config.toml
n_layer = 8
d_model = 640
n_head = 10
n_kv_head = 5
head_dim = 64
d_mlp = 1280
vocab_size = 16384
activation = "swiglu"
norm = "rmsnorm"
norm_place = "pre"
norm_eps = 1e-05
positions = "rope"
rope_base = 10000.0
rope_fraction = 1.0
qk_norm = true
attn_scale = 0.125
bias = "qkv"
tie_embeddings = false
parallel_block = false
init = "orth"
init_std_qkv = 0.0243
init_std_o = 0.0
init_std_up = 0.0243
init_std_down = 0.0
optimizer = "muon_variant"
lr = 0.00861
lr_mult_qkv = 0.5
lr_mult_o = 3.0
beta1 = 0.93
lr_head = 0.00357
warmup_steps = 77
schedule = "wsd"
decay_fraction = 0.451
decay_shape = "linear"
final_lr_fraction = 0.1
batch_tokens = [65536, 131072, 262144]
seq_len = 512
doc_mask = false
train_tokens = 1178000000
steps = 8148
dataset = "wikipedia_en"
Each number is 50 + 10 x the weight over its row's rms, rounded and kept within 0 to 99. Layers, rows and columns count from 0. The size before them is the row's rms in percent of the matrix's.

# gate: layer 5 MLP gate, 1280x640, rms 0.118, rows 476-542, columns 128-159
# up: layer 5 MLP up, 1280x640, rms 0.13, rows 476-542, columns 128-159
# down: layer 5 MLP down (transposed), 1280x640, rms 0.0627, rows 476-541, columns 128-159
gate476 096:56 51 52 32 63 28 27 56 46 35 59 32 60 52 48 39 50 46 50 57 50 54 31 58 66 51 70 43 52 58 46 37
up476 093:45 63 26 47 29 61 42 64 53 36 44 51 51 54 47 58 54 40 46 38 60 64 37 61 55 34 57 55 54 37 67 65
down476 090:42 42 47 40 38 32 35 50 51 57 43 60 60 53 55 29 59 46 47 49 48 55 42 55 42 41 53 61 49 63 44 53
gate477 093:55 58 42 55 64 65 65 49 40 45 39 45 60 65 53 43 55 51 44 42 52 50 51 55 42 54 52 47 54 54 39 60
up477 092:74 76 43 54 50 51 49 44 48 39 57 51 36 42 51 36 39 36 44 48 64 52 60 52 62 59 53 49 46 45 46 57
down477 092:46 48 39 43 49 60 46 56 62 38 55 45 62 47 48 52 59 42 49 69 39 49 48 52 52 59 35 66 47 56 55 37
gate478 100:43 47 56 67 57 47 64 55 48 37 66 48 39 45 45 47 70 57 47 46 39 46 35 52 48 37 70 40 49 55 60 49
up478 093:57 47 53 38 56 56 53 65 60 65 61 54 52 55 69 54 46 32 49 46 42 48 45 50 51 56 43 44 36 45 32 65
down478 092:35 44 40 31 56 48 44 52 46 49 58 37 50 45 52 51 52 69 37 38 47 55 62 60 51 61 53 62 61 45 56 44
gate479 095:48 54 49 47 52 54 47 51 47 44 65 47 62 24 58 45 49 51 53 62 64 47 30 35 65 51 44 51 50 38 54 41
up479 099:50 38 65 45 51 50 37 47 46 56 52 36 41 40 48 56 57 24 62 75 44 44 72 56 63 42 67 30 41 44 53 54
down479 101:55 41 61 67 44 39 61 58 61 31 41 61 50 63 47 41 46 56 59 39 52 49 57 51 65 36 51 56 54 55 48 73
gate480 088:55 65 57 42 48 49 37 63 69 41 31 39 58 53 54 60 52 53 52 61 59 49 62 66 32 57 46 49 48 49 56 43
up480 085:58 50 48 54 34 40 61 32 55 37 27 56 54 42 58 58 52 51 58 39 37 53 42 59 47 47 37 35 49 62 59 40
down480 084:49 49 31 48 39 42 53 71 40 62 49 58 56 65 25 49 44 46 57 62 68 45 26 44 42 48 52 52 49 61 43 51
gate481 095:67 53 41 73 46 49 35 48 42 56 38 36 51 44 49 41 54 49 33 47 46 48 54 43 50 51 40 69 41 52 57 48
up481 093:62 68 53 55 54 62 53 61 50 70 61 54 54 44 50 53 67 61 52 40 33 16 61 47 47 41 48 46 36 53 60 65
down481 098:42 39 34 53 37 49 32 51 50 52 41 43 55 61 52 68 36 51 35 65 54 54 35 61 52 53 60 52 52 49 56 51
gate482 101:61 52 62 28 40 38 49 51 45 57 43 47 61 71 65 34 47 45 52 42 54 56 63 52 50 44 48 50 50 48 47 47
up482 104:58 41 63 66 52 70 42 43 46 62 70 61 61 41 49 42 62 51 38 54 53 43 39 64 67 50 56 62 55 64 63 53
down482 101:48 38 37 39 35 48 51 55 46 52 59 39 53 39 58 56 49 49 57 47 65 57 49 51 57 67 60 63 56 39 54 55
gate483 096:57 59 48 54 42 45 30 35 49 70 44 66 57 68 48 62 42 55 63 44 41 57 36 41 49 68 59 43 65 54 39 58
up483 093:36 53 55 45 70 45 52 42 47 47 64 52 56 37 38 56 61 51 52 37 47 39 49 44 49 50 54 54 57 61 61 49
down483 095:60 47 44 50 51 56 61 38 61 39 38 64 53 52 59 38 71 48 30 48 50 45 77 51 43 49 41 45 62 48 57 51
gate484 099:48 42 59 39 42 62 59 49 63 44 46 66 57 68 34 48 41 35 70 60 82 48 61 50 56 40 43 60 50 58 61 63
up484 097:63 54 49 35 47 32 60 47 49 45 63 50 53 70 57 43 42 62 48 26 48 60 49 57 51 47 60 55 50 50 53 40
down484 100:40 63 71 66 43 56 43 41 50 41 52 62 38 37 50 58 43 48 49 55 66 32 34 62 43 54 55 52 63 61 36 50
gate485 104:65 47 53 61 49 39 44 41 54 41 71 66 49 52 34 71 69 72 36 48 54 66 46 34 81 31 53 55 67 39 49 44
up485 101:36 55 46 56 51 45 55 51 31 65 82 44 58 48 27 63 61 50 34 52 53 60 37 45 47 53 46 54 58 42 40 48
down485 101:42 40 66 46 51 54 51 37 46 53 66 50 39 63 66 44 46 67 55 62 51 45 54 36 61 65 40 55 60 53 32 28
gate486 100:45 21 51 64 50 24 46 58 51 58 56 36 55 57 63 61 55 49 40 41 46 45 44 47 44 56 47 64 25 45 33 46
up486 099:61 62 51 48 47 42 41 54 50 58 54 59 53 47 46 65 50 41 36 31 53 51 40 56 52 45 82 64 56 54 52 67
down486 101:49 42 41 42 58 56 43 59 35 50 45 55 47 53 45 51 49 54 42 46 47 60 46 55 48 51 54 47 38 66 54 54
gate487 106:52 33 48 50 59 50 49 67 45 45 36 42 63 33 55 40 44 40 47 50 56 49 47 58 60 52 48 57 56 65 57 38
up487 104:64 33 47 68 33 53 44 44 58 51 31 46 56 41 45 50 39 53 59 32 46 50 38 50 50 47 66 46 60 46 55 44
down487 101:47 44 61 37 46 69 47 23 52 33 61 63 48 47 63 59 47 49 41 40 61 41 62 46 47 60 64 43 40 47 35 37
gate488 101:60 54 62 65 29 34 40 57 45 66 55 59 49 58 50 43 46 42 56 31 50 41 42 37 46 44 62 57 51 34 59 57
up488 102:55 33 60 36 36 43 54 31 55 49 47 52 45 53 61 36 44 62 51 56 34 64 42 52 45 43 53 48 49 53 27 40
down488 104:38 61 43 41 43 66 39 44 47 56 61 56 42 59 44 53 47 52 48 43 56 45 43 47 62 68 80 47 53 48 59 41
gate489 106:61 44 37 44 70 51 44 57 34 46 46 40 52 36 67 43 48 38 51 54 45 50 69 46 58 55 61 59 60 33 53 43
up489 107:65 44 62 72 41 47 51 45 37 51 40 52 57 49 59 53 66 33 50 42 54 48 55 55 64 53 61 45 48 37 43 47
down489 103:34 68 55 28 41 51 43 55 66 57 62 55 51 57 45 51 50 55 52 48 44 39 49 50 54 40 47 44 51 66 40 47
gate490 095:57 50 47 49 73 48 54 54 43 45 41 54 42 53 45 49 58 50 43 64 70 65 49 51 47 43 52 59 55 46 51 69
up490 092:54 55 50 40 55 54 36 36 40 27 49 64 53 53 59 56 58 59 50 54 57 63 57 63 50 38 56 52 49 52 58 67
down490 094:41 44 46 52 64 66 52 48 44 52 55 48 58 65 50 52 67 46 47 54 79 53 52 48 49 45 49 56 59 65 42 48
gate491 095:44 52 45 41 57 74 41 50 55 54 41 52 41 65 52 46 54 67 51 54 56 57 38 51 46 36 41 47 44 52 35 53
up491 096:55 59 45 58 63 49 35 48 50 54 45 59 55 63 62 35 40 53 68 44 53 51 60 57 53 46 65 54 61 36 52 61
down491 091:42 31 51 56 59 34 55 57 49 37 50 61 65 52 43 46 45 61 74 65 55 58 45 46 45 53 49 70 41 51 53 63
gate492 102:55 52 54 50 60 54 60 48 58 55 55 52 60 68 33 59 35 38 44 45 60 36 56 61 46 57 65 53 60 47 45 65
up492 107:57 51 39 39 61 59 49 53 53 66 49 41 45 58 51 51 31 50 51 44 40 58 52 46 65 68 50 62 60 39 42 46
down492 103:44 53 66 46 44 45 50 48 36 54 34 32 61 61 56 49 40 37 56 65 52 54 52 51 51 61 46 59 46 54 61 54
gate493 096:43 57 55 61 54 33 42 52 62 51 44 46 69 50 53 39 59 48 54 45 63 42 35 56 26 43 49 43 39 75 51 51
up493 098:56 53 55 65 48 54 62 32 57 60 55 44 60 45 62 41 49 43 46 53 55 51 48 49 36 46 45 53 67 41 80 57
down493 099:45 39 55 58 44 45 47 40 64 56 64 31 56 39 39 40 52 40 60 43 55 48 54 51 48 50 54 57 62 42 49 47
gate494 098:70 60 26 49 48 60 66 55 63 50 60 56 37 36 50 47 52 47 64 66 50 64 45 43 43 39 43 42 51 46 69 61
up494 100:40 55 59 57 60 64 53 51 62 48 66 75 59 40 56 54 44 37 61 53 43 67 52 45 54 45 51 57 46 53 51 39
down494 097:59 50 54 55 49 49 58 72 40 63 47 44 54 46 47 56 57 43 45 53 48 48 57 46 58 39 29 54 72 45 28 45
gate495 105:20 48 44 40 53 54 45 59 60 46 54 67 43 57 48 42 50 39 52 38 64 45 51 53 56 47 54 43 56 35 71 45
up495 100:73 64 49 39 42 38 57 43 34 55 47 56 60 55 52 34 59 46 29 41 68 58 59 54 51 50 44 39 64 47 51 41
down495 100:44 45 61 42 41 55 43 38 45 33 46 61 43 46 34 73 42 31 38 56 49 58 34 45 51 42 43 49 46 43 62 53
gate496 102:46 37 48 50 48 42 61 44 56 44 60 50 46 53 49 62 69 39 59 42 48 42 50 44 46 58 49 52 52 52 46 46
up496 100:58 54 40 62 64 71 49 61 35 48 40 40 49 60 61 30 44 69 38 60 49 44 34 56 31 54 36 56 43 54 44 65
down496 105:37 48 49 53 53 52 50 52 48 50 33 59 56 50 51 50 39 52 62 41 32 47 50 52 33 60 33 39 51 50 43 55
gate497 103:59 59 38 45 42 50 38 44 49 53 53 58 54 56 34 53 56 38 41 49 57 59 40 44 65 51 33 64 58 53 62 53
up497 100:59 49 49 47 49 55 47 37 36 28 49 46 48 46 64 43 52 39 65 58 66 36 46 56 58 49 47 44 33 68 47 38
down497 104:47 41 67 55 62 59 44 61 73 45 52 43 61 56 47 52 53 54 49 55 47 58 51 63 41 55 62 47 54 34 22 44
gate498 108:71 49 40 59 57 53 59 52 64 41 44 60 37 68 43 51 60 49 50 62 54 48 71 57 61 56 50 55 47 55 32 50
up498 103:50 51 38 46 51 46 37 32 32 59 55 54 41 56 54 39 56 38 56 48 60 47 42 56 58 45 50 53 48 47 52 70
down498 094:49 48 43 40 60 43 43 50 45 65 48 33 54 61 32 57 46 50 50 62 47 31 46 46 57 30 48 51 41 57 60 53
gate499 103:59 52 26 39 52 54 60 54 53 33 51 61 48 44 53 49 64 43 39 38 47 45 53 52 50 46 48 48 51 47 55 32
up499 099:55 34 52 61 54 64 45 57 56 51 62 50 51 36 41 60 57 59 54 61 46 43 53 55 51 31 55 48 59 38 68 52
down499 099:45 54 59 46 40 43 53 56 43 66 61 67 50 60 42 51 52 35 58 37 40 45 42 53 48 41 47 55 48 37 58 59
gate500 088:38 54 42 53 61 44 23 39 46 60 45 45 53 50 77 43 54 47 53 54 48 45 63 57 36 43 51 35 36 46 56 57
up500 087:33 55 73 32 45 53 41 52 44 55 36 51 74 32 61 54 53 54 49 56 50 38 54 55 49 70 34 57 32 42 61 61
down500 091:51 60 40 57 54 59 62 41 48 49 42 45 55 35 62 31 52 43 46 52 58 51 61 60 50 62 45 58 66 49 48 39
gate501 100:42 52 63 40 46 49 63 59 65 51 47 42 68 52 48 51 57 49 46 46 36 48 61 50 59 49 68 57 49 39 46 61
up501 105:42 49 44 45 46 43 60 44 67 62 51 33 48 38 46 72 47 53 50 47 63 51 37 56 39 39 27 42 52 47 36 47
down501 104:68 44 49 31 44 51 68 44 49 47 58 38 86 56 53 47 73 43 38 50 51 45 43 47 39 37 49 49 57 45 49 51
gate502 104:55 53 44 62 41 65 51 48 51 42 47 51 54 44 42 54 53 33 55 39 59 66 73 49 46 52 41 47 58 57 42 43
up502 101:43 62 32 54 59 57 60 64 38 51 65 49 43 61 44 41 43 40 47 48 44 49 57 54 60 67 44 66 55 53 53 51
down502 102:57 37 48 40 47 52 48 52 54 44 53 57 49 62 55 42 47 48 59 60 57 66 37 33 39 41 53 72 50 61 60 55
gate503 103:59 39 43 66 42 28 51 53 48 50 37 40 61 51 54 55 37 45 51 37 46 67 47 61 38 41 47 42 53 58 46 54
up503 106:52 46 38 41 51 52 45 47 50 49 28 58 40 37 64 41 65 56 44 50 30 34 46 53 49 62 45 35 38 58 37 51
down503 108:49 50 60 48 64 49 51 29 42 67 56 49 49 67 63 55 61 44 48 63 43 56 58 71 34 44 67 46 60 41 46 39
gate504 101:65 28 58 60 45 46 49 45 44 44 59 52 47 61 61 34 35 34 73 61 57 40 44 57 49 51 56 73 46 52 43 51
up504 097:40 58 68 34 39 59 31 46 66 48 46 40 72 41 55 41 47 57 49 44 42 48 31 54 40 65 50 50 61 54 40 52
down504 102:43 58 41 51 37 51 42 43 49 51 44 50 51 42 47 56 49 59 39 35 47 73 60 63 40 39 55 59 47 53 43 49
gate505 107:61 48 55 41 48 45 40 44 45 31 52 58 46 51 38 69 57 71 46 67 63 57 49 43 56 56 54 40 32 50 46 68
up505 107:51 61 48 55 63 59 64 48 50 33 50 47 50 44 42 49 56 58 55 57 47 40 76 43 56 53 58 49 36 72 64 44
down505 103:55 30 53 56 42 45 45 41 53 53 50 49 58 46 46 57 42 63 51 42 51 36 42 49 55 50 42 73 32 41 64 40
gate506 094:63 46 47 43 49 58 47 38 34 57 39 50 41 62 46 46 50 40 41 35 40 57 51 34 52 24 49 50 60 58 77 49
up506 097:57 55 53 56 40 46 52 49 49 51 49 45 39 69 49 61 31 50 55 54 42 61 57 47 50 56 52 42 58 50 52 50
down506 098:49 65 46 52 62 54 34 49 56 68 40 46 56 69 43 47 54 46 33 49 43 61 45 42 38 56 62 51 46 56 32 58
gate507 093:58 58 49 39 40 50 47 46 52 65 68 49 47 46 57 38 62 42 39 68 55 46 63 49 50 48 34 52 48 45 52 41
up507 097:48 34 50 63 71 42 55 67 47 59 51 31 59 56 61 56 41 51 46 38 43 60 44 36 50 63 35 49 52 42 43 42
down507 096:54 53 35 61 45 53 56 63 58 40 37 45 49 37 54 68 53 49 54 65 43 53 67 41 61 52 65 44 48 59 52 56
gate508 101:38 37 49 57 40 41 43 37 65 59 48 27 42 64 63 37 53 34 55 44 37 45 63 63 66 44 46 58 49 36 28 60
up508 108:41 40 44 42 43 48 44 39 52 21 37 44 47 56 43 43 61 61 45 56 50 67 32 64 66 46 39 40 51 53 61 50
down508 102:56 52 73 63 45 51 57 52 67 52 43 68 39 63 58 42 79 68 55 40 46 46 56 39 43 57 48 62 29 54 58 54
gate509 101:42 53 44 62 46 62 61 50 46 47 50 40 67 37 49 73 36 56 57 66 41 50 56 51 63 72 56 56 43 47 48 46
up509 092:39 49 47 52 54 48 37 45 42 35 45 21 55 47 46 65 51 37 53 55 54 59 39 50 44 52 42 57 29 54 61 36
down509 096:55 78 44 74 61 46 50 55 65 59 53 45 51 49 40 50 46 41 65 56 28 38 54 57 47 49 51 42 45 56 61 37
gate510 103:43 37 64 44 55 55 54 42 48 59 57 39 41 47 30 49 45 44 44 36 57 62 37 50 62 43 54 46 33 48 62 62
up510 101:42 45 60 36 66 32 45 41 46 32 67 45 49 49 64 54 67 58 46 52 77 63 64 54 57 35 61 48 72 42 31 24
down510 104:61 42 61 53 59 28 39 58 69 48 50 47 59 41 67 45 44 38 52 54 49 64 44 50 37 56 50 58 49 56 50 53
gate511 109:30 37 51 55 49 50 32 45 45 63 55 47 64 60 57 41 52 62 46 50 48 54 46 42 57 65 22 33 57 49 60 56
up511 109:56 63 31 50 37 50 77 58 58 60 63 54 58 49 42 65 45 48 34 41 45 28 53 54 33 47 61 56 69 41 52 43
down511 085:51 45 51 64 54 50 35 65 59 36 61 33 52 59 43 59 32 52 51 54 65 45 57 64 55 41 47 60 52 38 55 38
gate512 099:58 53 43 59 41 59 61 56 66 57 51 60 40 35 59 46 53 51 63 53 56 47 50 55 48 55 42 42 59 58 48 65
up512 099:59 70 49 36 68 49 41 56 51 37 49 60 43 46 46 39 52 50 47 50 50 51 64 64 41 75 37 42 43 55 40 63
down512 102:49 54 43 44 33 29 50 46 42 68 42 42 70 39 53 60 40 50 44 48 56 41 59 52 51 45 53 46 63 37 49 51
gate513 091:44 74 34 19 43 39 48 32 40 48 38 62 50 42 61 42 48 45 64 56 62 50 57 49 67 52 63 42 45 45 39 51
up513 089:40 56 43 25 53 29 73 19 58 57 54 32 68 37 48 46 43 43 63 54 51 49 45 54 45 49 66 59 54 41 46 40
down513 091:37 52 37 28 54 60 50 49 61 35 49 49 61 52 38 54 43 48 55 49 44 46 46 59 34 60 59 55 50 48 51 65
gate514 096:36 50 50 40 46 57 65 66 54 54 56 36 53 43 59 47 46 48 57 44 46 43 40 38 63 33 50 29 41 40 45 47
up514 097:63 44 54 49 47 47 57 47 71 42 65 59 35 44 49 49 49 60 61 45 49 46 61 49 53 40 49 63 48 49 59 66
down514 096:57 75 56 47 38 62 49 72 53 42 45 68 50 54 34 56 69 46 45 31 47 44 46 53 56 49 53 45 41 58 39 46
gate515 117:38 40 56 51 50 53 45 50 48 67 58 43 37 59 44 35 70 34 39 68 59 65 47 63 57 61 47 50 62 44 59 30
up515 129:40 51 49 52 55 39 27 59 57 62 41 47 42 59 50 44 55 43 36 57 66 54 60 51 65 54 51 48 50 48 51 39
down515 081:39 53 45 55 62 54 51 35 50 46 70 36 45 52 43 49 46 53 53 42 50 59 74 43 62 51 38 56 47 52 58 49
gate516 104:50 50 61 60 68 56 29 48 50 61 48 39 58 57 53 31 58 63 58 46 41 56 46 56 39 50 42 46 55 44 64 52
up516 088:50 48 76 41 49 58 47 37 44 37 60 46 55 48 50 43 26 54 49 47 57 63 45 61 49 43 45 51 48 60 31 46
down516 099:53 45 52 59 59 53 40 41 63 49 53 36 55 49 50 63 56 59 53 38 36 58 53 46 36 43 55 57 60 41 64 45
gate517 105:50 47 48 48 57 41 53 41 60 52 47 49 33 44 41 36 62 56 50 40 37 59 65 53 30 41 76 58 45 48 74 39
up517 102:49 51 37 52 53 59 39 66 54 56 41 58 59 39 47 43 58 34 41 47 35 73 53 49 41 44 48 50 47 49 62 46
down517 104:42 42 44 42 44 48 57 57 37 45 77 45 34 43 43 51 44 64 50 59 46 34 60 56 58 56 67 66 36 49 50 47
gate518 102:35 60 40 57 46 48 45 43 63 25 49 48 57 42 26 43 59 50 50 51 48 52 68 54 43 52 17 42 55 52 38 53
up518 109:59 51 45 65 53 31 54 52 60 35 25 55 56 53 43 33 41 49 51 54 41 62 49 51 38 59 47 41 53 60 40 50
down518 103:54 57 60 32 51 49 37 48 40 41 48 50 49 38 70 63 44 62 58 37 47 55 44 63 35 38 45 33 62 41 46 52
gate519 101:70 66 46 40 44 37 45 48 76 57 48 39 37 44 45 40 62 51 42 51 59 52 56 55 49 44 56 50 64 65 51 40
up519 105:38 52 58 60 37 30 59 44 71 47 51 52 31 44 55 46 56 33 45 54 49 59 33 30 69 50 49 33 76 43 46 39
down519 098:43 46 63 55 32 50 63 40 38 60 45 70 43 51 66 50 41 38 56 50 66 56 62 43 39 48 61 49 57 38 34 52
gate520 095:46 62 51 47 53 34 43 48 53 61 40 56 49 41 55 51 40 49 54 63 44 42 48 63 54 58 40 53 69 69 53 49
up520 101:56 63 48 56 31 55 32 62 58 44 46 47 44 57 32 49 66 49 51 65 46 28 60 53 45 49 56 45 52 55 44 50
down520 100:44 52 50 50 50 52 47 35 56 48 48 56 55 66 64 33 53 55 50 51 41 45 48 74 48 48 45 67 53 57 54 38
gate521 100:68 55 35 48 45 40 64 48 32 57 47 55 42 48 35 33 58 56 43 38 37 41 46 46 56 55 54 51 37 37 54 35
up521 096:47 63 38 51 52 40 62 40 37 58 48 29 53 42 52 60 43 55 55 63 51 51 49 52 44 56 63 46 74 51 25 52
down521 101:49 73 56 36 37 42 63 50 48 53 55 59 43 61 35 56 55 53 70 43 53 35 42 56 73 36 51 41 50 41 44 46
gate522 101:52 41 54 38 63 57 50 28 54 44 48 47 55 69 52 55 53 42 52 44 47 65 54 49 56 56 50 38 44 63 58 38
up522 098:63 53 40 70 56 38 47 32 60 50 45 44 48 41 54 54 54 40 58 46 46 44 56 36 48 52 61 42 46 46 42 49
down522 100:36 55 50 46 70 48 57 59 56 67 55 60 60 73 53 29 59 57 58 46 58 43 46 55 14 33 44 55 61 36 35 51
gate523 099:61 46 53 53 70 58 44 65 43 55 46 56 50 59 54 54 55 41 35 63 51 49 56 61 64 48 40 48 56 59 41 52
up523 098:42 21 65 59 64 74 54 56 48 51 72 55 56 55 49 48 36 64 59 38 46 38 73 62 46 48 49 51 34 48 50 62
down523 099:47 52 56 47 52 61 58 21 70 47 53 44 46 61 38 46 63 52 36 33 31 50 39 53 46 39 30 48 56 66 38 62
gate524 104:60 37 43 47 32 48 61 69 59 29 47 63 36 51 55 53 51 45 59 41 54 54 51 39 55 54 42 56 50 36 65 46
up524 105:53 52 39 57 40 48 47 38 49 57 45 54 55 48 58 54 50 51 58 55 50 40 47 63 64 48 54 47 60 22 61 43
down524 102:52 50 44 35 68 56 28 54 52 77 53 63 54 37 61 34 62 39 46 51 46 40 40 47 41 49 66 62 45 35 54 57
gate525 099:63 38 57 42 44 53 57 53 68 55 51 45 49 52 58 63 56 63 47 44 70 62 70 56 63 43 49 53 47 55 59 56
up525 098:58 45 31 35 55 59 59 42 67 38 45 53 60 39 49 48 54 38 46 61 45 63 43 50 57 66 52 41 46 42 76 46
down525 101:63 57 49 41 62 39 65 56 53 67 41 74 47 53 39 71 70 63 42 60 64 69 52 64 62 46 42 49 42 55 68 63
gate526 094:38 42 49 59 53 51 43 61 37 42 46 67 58 35 47 51 44 46 53 38 78 44 46 56 42 42 52 47 61 64 40 70
up526 099:56 36 45 43 55 37 38 48 49 39 39 59 40 37 51 44 46 58 39 53 66 55 44 65 47 46 39 49 36 45 47 51
down526 098:52 46 37 50 42 45 57 38 47 51 52 51 40 53 47 38 35 60 47 53 47 53 64 45 56 64 60 49 43 46 47 42
gate527 099:53 25 32 47 53 50 48 60 63 51 49 56 59 36 45 47 63 67 38 55 49 42 48 58 44 61 56 31 41 60 48 40
up527 097:44 49 56 40 50 70 51 48 44 25 41 53 74 27 55 55 48 44 49 25 33 55 38 50 44 52 50 38 50 56 55 32
down527 100:50 30 45 47 66 50 40 59 52 37 59 40 35 36 24 60 55 46 51 47 53 61 41 40 47 45 52 46 50 51 53 39
gate528 100:46 48 51 41 59 63 36 44 48 69 41 41 58 56 71 52 56 23 56 43 53 48 47 86 56 49 51 42 46 41 43 60
up528 099:36 54 47 51 42 54 44 43 57 57 58 52 47 54 54 64 56 70 39 37 51 67 59 35 53 47 51 55 43 31 63 51
down528 101:42 47 61 43 39 53 60 45 65 43 46 35 43 57 42 53 41 53 53 58 36 64 33 51 48 43 54 45 45 41 56 57
gate529 102:56 47 47 53 37 42 51 53 54 49 44 61 54 40 64 36 55 47 62 39 44 49 52 55 57 46 58 48 61 43 40 48
up529 102:35 50 32 66 52 35 54 58 53 60 29 59 50 65 53 50 64 59 28 55 48 44 35 50 51 69 47 69 46 55 51 38
down529 096:71 48 38 61 56 62 52 45 41 48 55 36 68 44 44 47 50 63 37 65 50 41 54 47 47 30 53 40 56 38 44 36
gate530 102:50 48 68 40 40 50 44 53 56 44 57 50 45 51 47 75 52 54 49 47 64 29 59 50 73 40 58 64 42 37 50 57
up530 103:63 58 56 57 55 44 60 44 50 44 56 54 50 36 43 59 44 41 40 40 51 60 61 49 51 47 26 50 57 50 58 47
down530 103:41 59 67 54 49 52 49 69 41 53 47 48 45 52 34 42 44 50 50 55 54 46 46 41 48 54 71 58 39 63 55 51
gate531 101:48 53 47 53 49 80 48 44 40 50 52 66 57 58 44 44 40 57 38 58 65 56 56 47 54 43 64 66 62 33 39 39
up531 100:51 53 46 58 57 42 39 41 58 51 47 62 48 41 41 49 31 38 77 29 28 54 66 63 56 59 48 54 53 68 49 53
down531 102:34 52 48 49 49 39 60 46 43 51 56 42 43 56 54 62 55 51 49 52 38 42 40 46 41 33 58 45 50 51 51 58
gate532 100:42 64 46 45 57 66 31 48 41 51 56 61 52 37 59 47 54 60 34 52 41 53 41 37 29 46 56 56 51 63 13 58
up532 095:53 37 50 33 63 58 57 45 57 52 49 52 52 52 73 34 56 32 64 40 32 54 44 51 41 46 63 35 52 44 37 58
down532 101:55 53 46 46 57 50 58 50 57 57 48 47 66 53 67 51 56 71 28 50 38 69 37 30 48 48 32 62 58 50 61 41
gate533 097:50 43 47 52 67 29 56 59 55 66 43 51 32 68 54 51 52 48 45 39 65 65 44 77 50 49 47 44 50 39 50 34
up533 096:48 62 60 58 40 67 51 48 36 51 43 55 32 56 35 56 51 45 56 43 62 59 51 44 74 46 54 56 45 41 50 57
down533 095:44 42 47 72 35 47 43 50 49 41 53 36 54 47 52 59 53 54 53 55 52 37 74 54 41 38 31 43 61 50 55 31
gate534 095:49 50 46 40 37 57 62 55 55 63 50 56 52 53 43 46 48 55 56 56 45 48 65 49 30 37 39 49 48 49 56 53
up534 095:56 40 43 25 37 43 51 49 48 47 41 57 44 59 62 64 64 47 58 59 52 47 53 57 55 49 47 48 61 42 38 55
down534 098:54 61 37 58 53 45 50 52 54 48 42 49 59 48 61 49 36 44 59 40 46 46 45 57 41 57 52 42 48 26 51 57
gate535 101:40 56 45 62 52 49 50 58 38 50 52 69 51 55 47 58 27 61 48 52 65 46 57 45 37 28 57 51 37 41 61 54
up535 101:50 56 45 43 58 45 56 46 48 46 51 47 45 49 51 53 55 39 66 45 55 31 60 27 58 56 36 55 43 63 47 42
down535 101:60 59 48 31 71 53 44 53 52 64 37 50 53 49 62 45 62 47 41 48 35 53 62 31 40 73 75 61 41 64 42 63
gate536 100:24 41 47 48 35 55 61 52 52 56 53 40 47 65 48 50 44 56 42 53 61 50 56 44 46 53 45 58 51 48 44 51
up536 098:51 54 41 68 50 51 61 52 52 49 36 38 59 57 47 50 56 59 31 44 49 31 38 56 54 38 63 47 53 47 62 64
down536 099:50 42 45 65 50 58 34 52 66 43 54 46 48 71 32 51 67 58 64 38 66 66 41 47 46 53 64 60 44 56 56 40
gate537 098:51 57 45 64 73 44 28 56 45 39 62 47 41 53 63 50 59 46 47 53 53 45 41 57 44 48 44 45 36 35 58 57
up537 096:47 54 56 50 63 44 39 50 76 42 51 35 42 33 51 47 34 61 41 55 71 66 53 53 42 47 40 60 50 60 43 47
down537 097:42 42 58 42 48 58 65 48 46 52 51 61 55 63 52 46 41 21 52 47 36 44 43 51 54 49 40 62 51 57 42 50
gate538 106:60 44 49 53 51 44 32 53 57 53 46 57 48 44 41 44 70 40 41 40 57 63 61 53 40 58 53 55 66 53 51 33
up538 108:51 54 53 38 47 67 27 31 40 36 44 50 46 31 44 46 69 60 38 44 61 53 64 46 52 59 46 61 63 57 63 41
down538 112:52 46 34 47 56 48 49 38 48 44 50 49 46 38 38 59 60 53 46 44 53 62 64 58 60 59 45 33 51 53 58 47
gate539 107:55 41 49 51 60 50 52 63 58 64 52 44 47 43 47 53 47 48 53 39 46 54 61 38 45 48 42 32 35 68 56 40
up539 102:56 39 68 49 51 38 56 52 63 47 45 54 48 44 38 59 53 47 52 58 43 54 60 50 40 46 46 56 41 55 46 42
down539 102:54 54 42 64 40 63 49 42 37 28 57 48 68 54 53 51 57 58 41 59 31 43 46 59 44 52 31 53 49 54 54 56
gate540 096:44 65 48 56 74 32 58 77 50 45 53 60 54 58 59 61 31 54 36 57 56 58 51 38 31 52 48 73 47 44 57 53
up540 094:53 52 54 47 45 49 38 34 48 54 46 45 62 55 58 41 44 38 46 50 48 77 49 35 51 42 32 49 56 63 46 46
down540 097:43 54 54 50 40 42 57 56 55 44 43 47 31 56 56 60 61 73 25 59 59 33 65 48 69 43 38 68 41 41 54 69
gate541 092:57 49 60 53 49 34 37 58 58 39 73 49 59 54 58 62 65 49 63 48 54 38 33 60 47 53 64 41 61 59 52 52
up541 097:55 60 46 30 62 63 49 53 49 55 51 48 60 29 43 56 37 46 48 46 33 48 69 42 46 60 46 64 46 51 59 61
down541 095:52 26 64 36 65 52 55 44 46 63 48 43 49 60 56 41 41 59 50 41 51 50 53 60 55 54 34 37 66 64 37 66
gate542 097:56 41 36 51 65 64 44 43 63 47 59 50 47 64 40 54 59 44 62 39 45 42 57 41 67 37 63 51 50 50 53 55
up542 097:50 68 50 57 55 35 63 39 56 58 47 66 34 51 50 50 46 46 53 63 37 37 39 49 44 45 64 25 47 44 41 52